Weights of a small GPT-style language model, trained from scratch on English Wikipedia.
Size: 9 layers, 3 heads of 64, MLP 768 squared ReLU.
Architecture: RMSNorm before each block, rotary positions, no biases in attention or MLP, untied embeddings, capped logits.
Each number is 128 + 24 x the weight over its row's rms, rounded and kept within 0 to 255. Layers, rows and columns count from 0. Numbers have three digits each. The size before them is the row's rms in percent of the matrix's.

# layer 5 attention value, 192x192, rms 0.175, rows 153-186, columns 96-191
081:089103123121076155163145183174137119169097119126151135124148142137105166116166071140113147116128134132117149157133168106124151129120137120182161153106114101118108104159115112108200073160120126118135154157108147134119168141136135129107110112080131115115112126129117105132116121096165151133
086:096111139100113089144159126176114094150115119117092116101095111053130147149089128176115096169114093127137131092128118141126098148145143141115126117110120125101156118136115186146148070136154146124125108173098126138123155106129127100113141153128066108123106129128124089123143118140153126110
074:159105108144130111101130073137140156114129146123114165089165131157164112145099087113140137136092152163179130094145112130116134115112123153127130128125196117134177123072130100096150083147108103121145120147129170098100118131115094158155173129118099166140134113149123126138126081127104112163
085:124161094152134137101087102149141159100114140143194070117143074109126118157102170113158125110162161128140119127125112131129159105134119121140128134114096144128118134130140111095096125155174143123128110135134190139130123144141145123070120146085139142117142164129122149166103135111132154138
074:098099118109092091130108124109109153116110109177114163144143158101136174133114160147121133140184124110155138117085123154137141137115127154094107121131129123113124098155137145130090164144106167121096093090100123098150140121137130134093126156149143136145142120082186150128091193104112112100
078:094141119090126124109109135094105101091116167127169094112146145119143129137167148130107121152127139108154118124147139180137108155141175117153152127138125132149086160101108176066111140142142136128127134124143133132188167159095148112154104134168123108165136104086098160084121134155173157141
082:128132132108150149116102143185111127160140177136119158086116112143128117114148095142133118157142122126162145087068144156136131146108111142148094152130127142132124127134135117163156121145132107163076093140148102079117095107100104144092090146090098176144123136117141132105087079104120101146
075:163131149113136085127136151138142117137148133172145091127144139108081149112145132122124146142148145136173103096117117148081125113122100193119134119124133116123102158115118139139108152121142091138117126146162114114143114121141155121149164112141131088130139120151167136102132102104157114104
078:172099119083124107120128154117104116154149153123142149130122164107150142127076136154139114119161099072113108148112151084148133135174156156173138173141132139139101187157157141138092143102124133111151150111131098152123141130131129061114122085127125103095155149149130160129136137142117124140
086:120122115129098114132098130087105154095117128071111097129123106143085116156138142105117131110115143179159136146134127103115133107087118134114119100140118148112113117133107119130162103142090107137139168110098102087121120142137140123138142155121135149099112143150142145105121080091132144118
083:091132099119155164118136134151089101157135126126161126119147101081136063131150160149110105115156112105131117121151106085097153140107117157118114093183094129123167118150128159099103105118153143120089138153118111147163103111086112142143120106107120106143146121140064151100081105144124155138
083:131119142135118128147132109134132094066164101098141145114129119149160121128132133114161105121117155108124092134128054145154122184149122113109121155141093146176159076144139142116127096112115157144149133120135118140126117102124143107159135108138152111121164147162174144148089147155136106127
081:151120098103125107115099112139118150184138101121152118135167109109175148140126160165135128119137162119100133120118163106102150109083134171097122143100120170112110124109065135120142058084156107133118121120124111115115142151105088097108091167149110113096132155144106124114124131107099112137
083:107127141088110117138147160137122098105130091162077166095170154167116117186134108137100138113155130156123149128103145146119117123128176155136139121129128137125117149115153113123134107167162193149120095136159101139104116087157120132134130157095142119132151114124136104078157075111093179135
078:141141081103140157124141116146116088077112119117114159138108146160141124131130101112139110102105140118145134111071066143135094136101149147123098128116127117124121124145135143098113099138147111068142114105085156144133101143114145141126115102152122157115123149111173137100128129146149121082
084:168116115111121122136151098098172089113147139157112145159138082118118143103114121125114114168149125130132172106102147163140104128094112143144151153121134130084126141140151100165109109123119112141138157095127098158111193109175106108138135069138171109107114130099110148117076142157089138114
077:112154129140165124133154114147122103118116058132109091131147125135136154109139102141138098098104124130177096129102115091129115110071124089118127106157158175128118130116153145129136131138094088135120131182106077095102063105111160105130148153140112133149119124134135147123138112130103143136
083:142144162194121127161107127116132091119125170097149107130091140149113099123140110135104088100132108105109137164183151126182149089116102138154089121117107134104114119180128141127122118098111132102152168108105091098122140122174080115104101120087110153151109120138138121131149138138100145104
078:139120134126075121086123101115095111135145090095094098105121121097087122163152133101108127124146151118123128149147083128173093167156102143148158106128163131173109129146115117099129138140116115115131118126139112099150146145164158115116110099113139089145138128169124110141135140116156148105
090:093110119136146080174138121165134109115151094119094101121130148076111170099064148106139161090089125091111140110130127137103075160111147131139121100137113153093138124147087153089165128140100163126144124108118121136108117110163154146133140127125125143099157120138136118122146083134116108148
078:131074127109123120114117125169181113133183126106109167136135151123133107149134114157098154117093083150130087115115171104110160103128105137124110135155180108144124112150137162136165154127141153124123120172097164104077137131101101121119144131099137131129160113152161150182140152137129103141
075:147103123107119150096123150143128094152112117150144109137148126168081150165151093122113191161144098163120151117114112091144114120146132111107175112144159159116133128158130145154164109168141113093115136120111095145103134128076124144102148137103115163079104101101136094140144136135126117129
081:205137151148121146111106131134113147162108117130110129164111107149117088153121119145129124130105188120108163146133149132104118150107134108152143141155136155093147134073105119096174128096122137139144112158135124129121141132134129088143161131159139100083149159126175165164105127159139099134
071:136187115150146151152136192106119158165093161101078128105139138155184126137106126101122136129121120136164137105131167111117145133128139113115145121136124183116148131119136094137120110126107063099107117123166121145105123159079152074108102158135126113140156142147164161156105100166123127101
083:154085122079104152136117111166104142114141108137127106139144100127144083123096133121148151115113110158136135097158119176105127142172147164137119113120135123133162125121134119084110178122117153127148130164162147072106116145136149135122157181149131153106162141128149137101102115129084151095
087:147135151127132128130111114189132140139114116139113194129147076135144120144138120143092167157138112156132144085136165162148126168123104094128116139149141136119157100083132100106131142132127077084123086130143166102120138132071058151146202130146126132091125129149124100160118142118129112124
088:116116116131133101119081162164097115101084102106124150114109159085146124131097108108150091149153111148118111141110132120116112150092136120142132116157133151144174150120142124119126089132130138153133137160144148102112162134137109122142107142134120139126125161118098117097169159110123144112
085:129128121163106127092134109103110101095167168148083158113181118142100137139100163141126174114129105126132094147199110113114119097132119085109109111105113112164135128115105113080101131119101100124152081144173166115134153134126119110168143108154132150141143116097137122140133180113107120148
077:119095096137142181129135134128124083087092142116058109124122098119133128164126109113142102124123152154122150098101141124169114085120130145125142129125124157111190135122125157164183088134095108122133135136089139147102175073155149120109102124145111081136121150123143107147091118160128107121
074:124126124147139176132174122147132127123160138151145102129099152123122121128125142168104119107097156138128136146143127137143111117137111144111129143097128126137106098142148119146123129103081143141091126174096103151100146101201111131166129106107164154149144134156137156094155115153121089077
086:095113126107131133103089152154155098127203151124140123178097111108168138136146130127126150128129134106118130107121132110138142131086116179123119182135104133102151070121159100158160110115151119137146098124153130123151138151141130134136114105175117075129128134140120152091165120140093135133
075:111128094095127157117141093173104148162107155144115093140164147087163135129126123105113120079129148131115079103118113091128114129085104116087149111131116135090129120155120103138157149148131148118117141084131146128166181119118130129119150140141111087137112116098128116106113108152143119106
084:156125128100133128133074109096130137125115117126120119117105104123113143126096155119147102133144088100150125104129162129149125127111127143132110094087107123103136134087157105121148127098098139165150113105190088133161133166152123130116124157161110131198157133117166125140100149106122129094
072:162126114119152074175132137130123136126142102132108177105131100192148124112124083123139109140138159099120067157141146106166116163152124131148105122184137161119135111108115093137122131132151094148104090129162121136141119142135121153129110133127070133118094104110121164123134160136115137135
# layer 5 attention output (transposed), 192x192, rms 0.652, rows 153-186, columns 96-191
084:140112151176153097098137117128067142128133103142112128100120142162116109110095144124106141105132150135161166092113167121159185136083152087174157110161134093124107137151121125143124179133141131146137092128166098080152152135103118164108095118089135098095136111127130142110080075186128108119
089:118071168157146118115136157152132138138138093166111109134140150140154137137136143145156151127153163120127124098100124141097160122172120125152090077134185083136109111150171140144150139124161114161111139139124099140139077119097148162158112126137080130132108161134092122134081130165137115101
083:117103116119137124080140096141161134137093120176119189109115161066146113127145157124092120146164132207131152107077078123150145158112133123124131095103112130154123086091146119154122118099130131129135165108119152131131159145096179111134104104159117118132104111114150156152109146103166156111
086:100103106144134115125159159115125117161143090082136140151160122103126134124102181125101117158077123124087138128102115104135139149123122125095115111102090148141125101144097107114116099065117092101089163147095114130080109147129170160133177108118136138141120104170137116135098165110109101114
081:124112111127131123141152138130088146128148129082115145113169094129132123123152141127114128129068127149115089145105102088111138115132156144128084108092138142103181161092130119147104164140104170154120167141194143121156122128139110129103172142114182133105114133123130123129149093138093067121
083:119117152059133139138124155133141121096129125128149134147130123126129141123163128148129132102099123140148136131152137107096120142125151083096116125153143120114112123170116116136142095151114129095108123138110126123130116153148088138136155123111087103085139134145106086130133167147115158181
088:135125119125102156134109115123103115188136126169112140098144159141108122134142136104179141113130121176150104146108132108110144141152169125111115117105141091119195136123128117111132109122133163141152183088102187116126125165149121105154159116141136116167107125119107181106145154142126095105
079:160112146114138141145131132192107106141115133155120103135103121121126147176147166134123173127107096153124161135096108161091101160114095144151174088093091128121149111122107088118123132157136094119135111148131153153069122150115162104170111127131148153124104156154104155091139138141140146163
083:110167146117135125160089127143139076118105119129113108166074133130123123162109124158113109143132126148135142140162104089127108122091137100105093110195131156116107118103141129142132186117134130137112096166086129135116104148153119116119099166106133130158111110138114119153115141170089170151
087:185117138108148154077135165136123120104113166128109155114117129151129118118115131145111116093135150124152186159099134127142116093121141120130163134157126152116155137138103180140139144118154112150114132071109171118158144106120188125118090075149114126110119044137142096116113114125175115153
084:092119154134122122133127139090148173145153144121110168169115151131195143139149122123133124132136140163115120143172109150119134138116208106097103146121138115121095162102092132097154097088140145122120137081159107142154101122138120184155141098101109118127116138117134110077140164115155119130
083:140182119112136146094151137127186162126113098121124122122144122117110132114133115122080102185148125082153158150133113127134104136165117120085128148140140123111108130096129122129118182127113101129091099152087178126165129121109116166140110133157140121108143077134147128130157109126141139099
090:157110129115133128162178129147146135112143153140115163155141115129171126106130133130106103110161171119114152154117134133094126108131141108144109149126126130145171103165084148118101145067115088142168155123162133149139110137069121104118055089147055118150123119126136160155128119159156165113
091:107150139115114137118138106153141103117132095135100117156127125104089149131146095107177111174114148148128073142111157075140119129077140120138153105083147112149121080121139112142082161096122149149093170137146117128121142131107137134125132142153115106116112144151090144087142081098097094171
084:116177145121154162095169108172142128152115126111123106118126086139119144118167136113111142150130121133141126114130119126148141128077138144107187150119184124115186104134177152131112143113131117110118136119140136157165128138098111124108147133152128160139159119134138132111154140109136137149
090:132107065121108092152150086122166147141133081123161129124118101094119177113106132107133112141094109136167112145126140110136120110150145140110173083139169161102150126121098132114083142134094092095145137108126104126083131104106108114104108177139130114146131111142116110144130119131157112111
081:112119164148145148110109138160126119147128150165164137117097126167111172169134104106136150149146105166125128138149122154156095155172132130138106134131099118144136173107149098093135125126118136098148114105128170120111088135149121163132112067102070184120123152124134108092153139143123123122
089:134136072179128121162138115141096158147119155144118096151113130158129160078099183112177112132125113098144143159117156101178103125112159145151101127133117103161113160100164135139120093133151146110114146147102121141122148127140151133125121136115141095160136100123119143156132124143126091093
080:109133114104139125166103107139113132121128161109151157130136118112114080155135109104076137090116104149132115142131114135156118156140113112117116120130146141080107144102121155154135130131126140131101103137154117127128143120130104166131124136172158143080110093094131161109115150172149128150
096:104139149134118149089148146113143095126102134086140097156146119106131124177093088138109123158140104140131083130119136113134112071092135116090141147140128106170112158152121137116118106144136119152115113113165141109133126137100136101114133086155103097123100106195094111157135131157127175118
085:136118134140109124140065134107081091140114115165080137153111148113151121141100139134120135130137160139110103127101104144156111117146131136127103088079108096120113133087183119104141134145140112184122159097152140095163112131132157134147141139101154124144104105134138118126101127130090117135
080:084110124131149101149126141162149132163151118137111095106081121082087180126124138124138120067142151145141106113081133137112120112134098200109131090093089114090155121137105169104129157149132111139100086139113140133153102113130145126104114120122137115099120157135111179100146111124145145138
084:124136119100137094092102138121160178137128111124074128077078138159144128143144145116097124129122067077128138110123148138174102119122141116140109158121123092149077150112120169143108118132145101131164085148141155130148164115138118123145093129139116159083146112111126151148120109115105162139
076:126065144128131154126167107090134148097142194111106138102174172123130107107164138111146143094163154127094137142155136156156137117177150115116148139150119151117098129078129093124109121093134136112112137130145117146120131141122105148178124118135137133130149101123119101144176128125120135112
093:114113156145113122096126149138147106115086121117093109096154151084137106091120131126089171157089186098120136120119101142106102140132143141109126165081149119128144132107134106137158114131129120125118149131114131156111084088127113165132167123108161132142072103120157132150073111087125092173
087:188053100096120133142138114080147159133114116190091113118134166113138072091123139082153141117093126149158138130074101125137136109131126159145123147118127070156165149126088125115147161142111107116143106142153129110128111136130167141146120133168110087093115154136126165142106120100144125136
092:115134169139176131109078135147098090106137111104107169143176135142154160103158165123159116134149140086113142097113114093104132115144167114146124111078155130167145140100119137217188106121130105121105153149100135107126137150144126183118102129163092104113141125120117141116137111164146127170
086:103120166082143113141090140111156115127116130107147135140101114073151132111112122166108119165085155142104142147094096104159137102117160147135127136179087130097109126134140104118129117154102147114103178049143128134120137131121100140164162120178154128140142131125109133152114119126143151144
084:145108115111127177137127116172121144073120131117155105092131166167131127126138150134167150126136143118153123078122115167129078120156101157145133099117155108123077137095149152077131155144160104115128132106125142140133137124109138169124152100136146127126138116143124119132148082151093157118
076:128155113171150106140125114110133129091111124148172106173125099149090138161067104154124113169122155124124178136107121127126116152147149149122147131138118115085076143072123124140130125117153097174112169089143129144154103119117107131147099135085143146128122115125134110143140153128149140129
091:130145116146113123137118096138145108136161174144123136137142132102146114165060124089124153113142131152132101090075143133097142167149151144123170161085164153098132127141103130108131148127100095139113146120150172156125117113147136098135118156173101130161136127118101120143122119128117127123
078:085102204120119102096142145168131167141091114124108104133091101148136122163130102145114136151121093124126141159096120168117130082094150119124139148136123124119116120149148101098136178152125174105107124139150097119126126111124123093132129104160092100142112104128147170128106113168151131110
084:130098127121117113132071116134094120108104130089141112125177133095151099091135192110136138099120131089109091137149141121096136153134170154094156138133124139120116113145106107126139078111147112129142160121115122127077113091103148110184158145142148110126142095109067136170099154117137111138
078:113126144164122112133113159114104083145157158130165151130148127135117136146124156118148150109137119171153173143150126150144172143163176140122095131143119125148079138124156109115157132105103134103124126139102124152128147126143126075144102118157109151132179107116106130140162137127152103153